Weights of a small transformer language model.
Architecture: learned positions, no biases in attention or MLP.
Each number is 128 + 32 x the weight over the matrix's rms, rounded and kept within 0 to 255. Layers, rows and columns count from 0. Numbers have three digits each.

# down: layer 7 MLP down (transposed), 1024x128, rms 0.342, rows 296-306, columns 0-127
# up: layer 7 MLP up, 1024x128, rms 0.259, rows 297-306, columns 0-127
down296:213150155163131073140114140141118110131127100142149144145122138134093112135135091085107141147106108135139135165180125106107201166133174149131136153136148088071123164114129129124181116103159172075107131121119117131128139135099126137083145146144126139082108172155150093099154138106190132112160143140110150094132127130102172092163135104124157110110166103138112137102145103076180145098118
up297:083086172043154114123173134131099119114116144096122109095112097136120195117140082140096106089135112139089160124110132084079112130136181134108142133200142099111145140122158221137096113136140122107108157141116077121094182116131123079178117142156108090111131128158143192111148152078126183142098127130149134155123102104127074131130072122116144132151135144123162149129096113140084117149211
down297:118156082138128182070133113101104062161140130151168147102111123143113122157136163111142169123096110142156097143149113158117130097118161141155084126129188122190151074071149142151127092111206107079099134095091173109144101103100139126119137121059104096124111138131125116198134096093180083138088144093111171098107108104068148134154133162127132179102165167109134102106057173106075158178172
up298:103089140170066137105149104054175135077110096114140108148168121105147109117121088198153130135125178140117131150130111130117110127069104164132140114107078097097041110124169111154104115162104097166143109092080087056121147110117083139096173145100091103165107075145094172169079143156102182138177118129092114175144131091128082111136114156137168154102125122170120089154081171087157118119132
down298:153139145055036115092110123143159107176120155139130076166146076183104189098096124123185190132103145155120118142100072173110177125154153089103133118131159102096159136104097136112114161123149110075130105089068151118115122140130150150086104130151084119179151088149114130136127147158136063131185129096104148130105147129130171134097144163164102089135090163093153152169131139153097119146124
up299:073153178174107126071158172119061111098101135151145103150145134100116136115104111155144119167156124136134125151103141161129155180157131156132115085148104077188154128104065208187130130104169115124156127133129146131143136088122118147163138097102100132113095155109132147123152121190134058086120140107168149155098161157089091097192116144159085184070106102132108204134151109118175092108086
down299:137128124153114133104126061140136192134150077134138102137079148164150126092133127141134128150141165151079124108088147161106151095104064108116092118131154133155153110132104125098143164174113142137134141145114112129094097113128115170127197090174138113093133134132103127102081165143162181136124115101064150166156122147146136170112099126134125144154116119167135070136125126139074134158136
up300:094104179112129079147167136086129086097163157143088128088138168127128164144134125106138140159191091112136131092152126172138087220172143146126128108084068176094092139136090147111119136062093117083156153094117109104124192130202136102153182096123095152177167114077101137082112140174120098099138135135110139162147170136135076095171169138140130144174097112115131168200091073112125056115174
down300:127174160160125096130091133144118145137185145138153119126143125103155096130119140106137102131111150135155153210139150075083101087191112150111123180126162118168166106117091113150180178192184194125140098133144165081157088126087133134094077149162139129148155082138133139136118156127101128158143080126126145061154101121132129150108088119099132141075128116161155068170125161136133181092083
up301:160126080150192122110119093098156103160080124140250083111147123118204201170171074137126124106084109207167118104136133139071173098134133196098117109063138170117164172121156165190137158080142095158151097175179162142103081120153131121140125144105149120090088109037086113121140067144151111181105109144127184121150102122081075154097169169096092121120114150142155101129141146070138118162109
down301:141075084121156177139081141108162174131107146144115096100169158153164172075184129149177078167113126144137097084141164082111136089169135115101095112092091186130120159167138073177128134018092058202169092107096157126194148140153173117197174167162084175088144153118115110168093147125096106148130164166129155151182125114102044179045184130150076198114186091085163136127164127110202094169125
up302:116139104181145212156125131100163122134135117078098067108092056159179162134173116123152121110152117109189159110144130126129107175222132069175106103141127107128143063093089140185098205113132099184123153127146122147105165092107147138104145106079141123144145089116167115162143118166081132131128106106071117139135132185134154145132081167119116158156216170136138106118119085126112111099151
down302:186141140083127157118110093141088104195107112123181196116103105121096172099146045116187137191108150124067072173176140128094105157091110137150074126076154139106115126108103083161158126088109135063164144145136146084104130100080104147096128110145158121137066148119175120109150086146128120145174166142177140112153090121126116130118176175136088131141118117095112174125161207100163134147088
up303:091118152102061099104085199146141148104115115166157106192119119144097127114124133109129118145123124089161161139172187131107126117107115123148082114112116135140142128190105090147185103120090124184190133144110058129129134145148156102156097125105183108139119097108146085149083183119122128176102108114104153120129139108153132119125088136083135125162148114126106112123091093106185205065087
down303:157186153075136171182103114140102100116117152165094115144175061112104061115082126125122117080152066155081133119058077144093129102157170138107134126180081109155124108154096100133109145151093156070096148148132120157142137131106146114099175117085085080128145104159102135100122147107144152129123143145128092139112115087129093106089133152125110156086118190150163131131120127133146136143126
up304:057101116169139127136127172090133126067117122155062135149120120099109145080098118111131109220098140101110119134122103098094139185163176151124134106133128164118146187170066088168127140183162135052151128083147125146108081090128175084170119085135035103137101127124137128137107121145109138090137124150093169115164081122127135116181110109142136177166108114140097106130155119166162138091186
down304:143159152145113159148122101139088165141093114123161111105127148157147075165116169146102123093118108153076103097120178092153095036107091069112137149092140111175125089101171163118170078125066139145109108105094200116112149168106129160135127148137176158073158105134162112079122166152119149181134124134194127134136178110134133090105169148121124144091127101133125191142070088137164107106099
up305:155109108079189101148137118121112139156106097073085120139125128093128133103117056178130147122160159131069159092059106070127104151188199172157109141151140147183163149148150123131113148217111097119157167155138056096091173120150117195119067147089142111079145192108164111102102076113141144086104141140135144107132110098181136138087112142129111103131109092113076156122136062066108153137130
down305:116110111161080137175103147135145155097166105156132160152115177155128164129081120079099137109136111132053076146155137117127173087137090121123142150119124167161114134140147152174098103135116136155091141140144178154123222170161116085181133131179144138115148105161103130106102124154176151178111074118117182177052098134145069113131144170150177110160185153153097135118127156110142135156151
up306:127155184093090108093112159143173150161079156135116108117093123130114154162144193153103129150130144114134164110138120029105103159089137159140132094149130116122134114110156137170160134149164125126101096132136189112133088125148175085100134072133150116185148166107122159123155154128075174126188095069068124103165125177189129144163118141087137149140130176151139088091109142193082098196134
down306:146139137132194177122097128095144116142132152140150116124182138085155130131115084116132125111123102141108148093148114205125159107133132166172114150155131099103153118154127130069100118115135096119161169155141110097126165144120119143157109147110111142079089143121154131129100111121170137143084173145170150137087146077139164112105158133160120155136135072151139158148143137096062129048076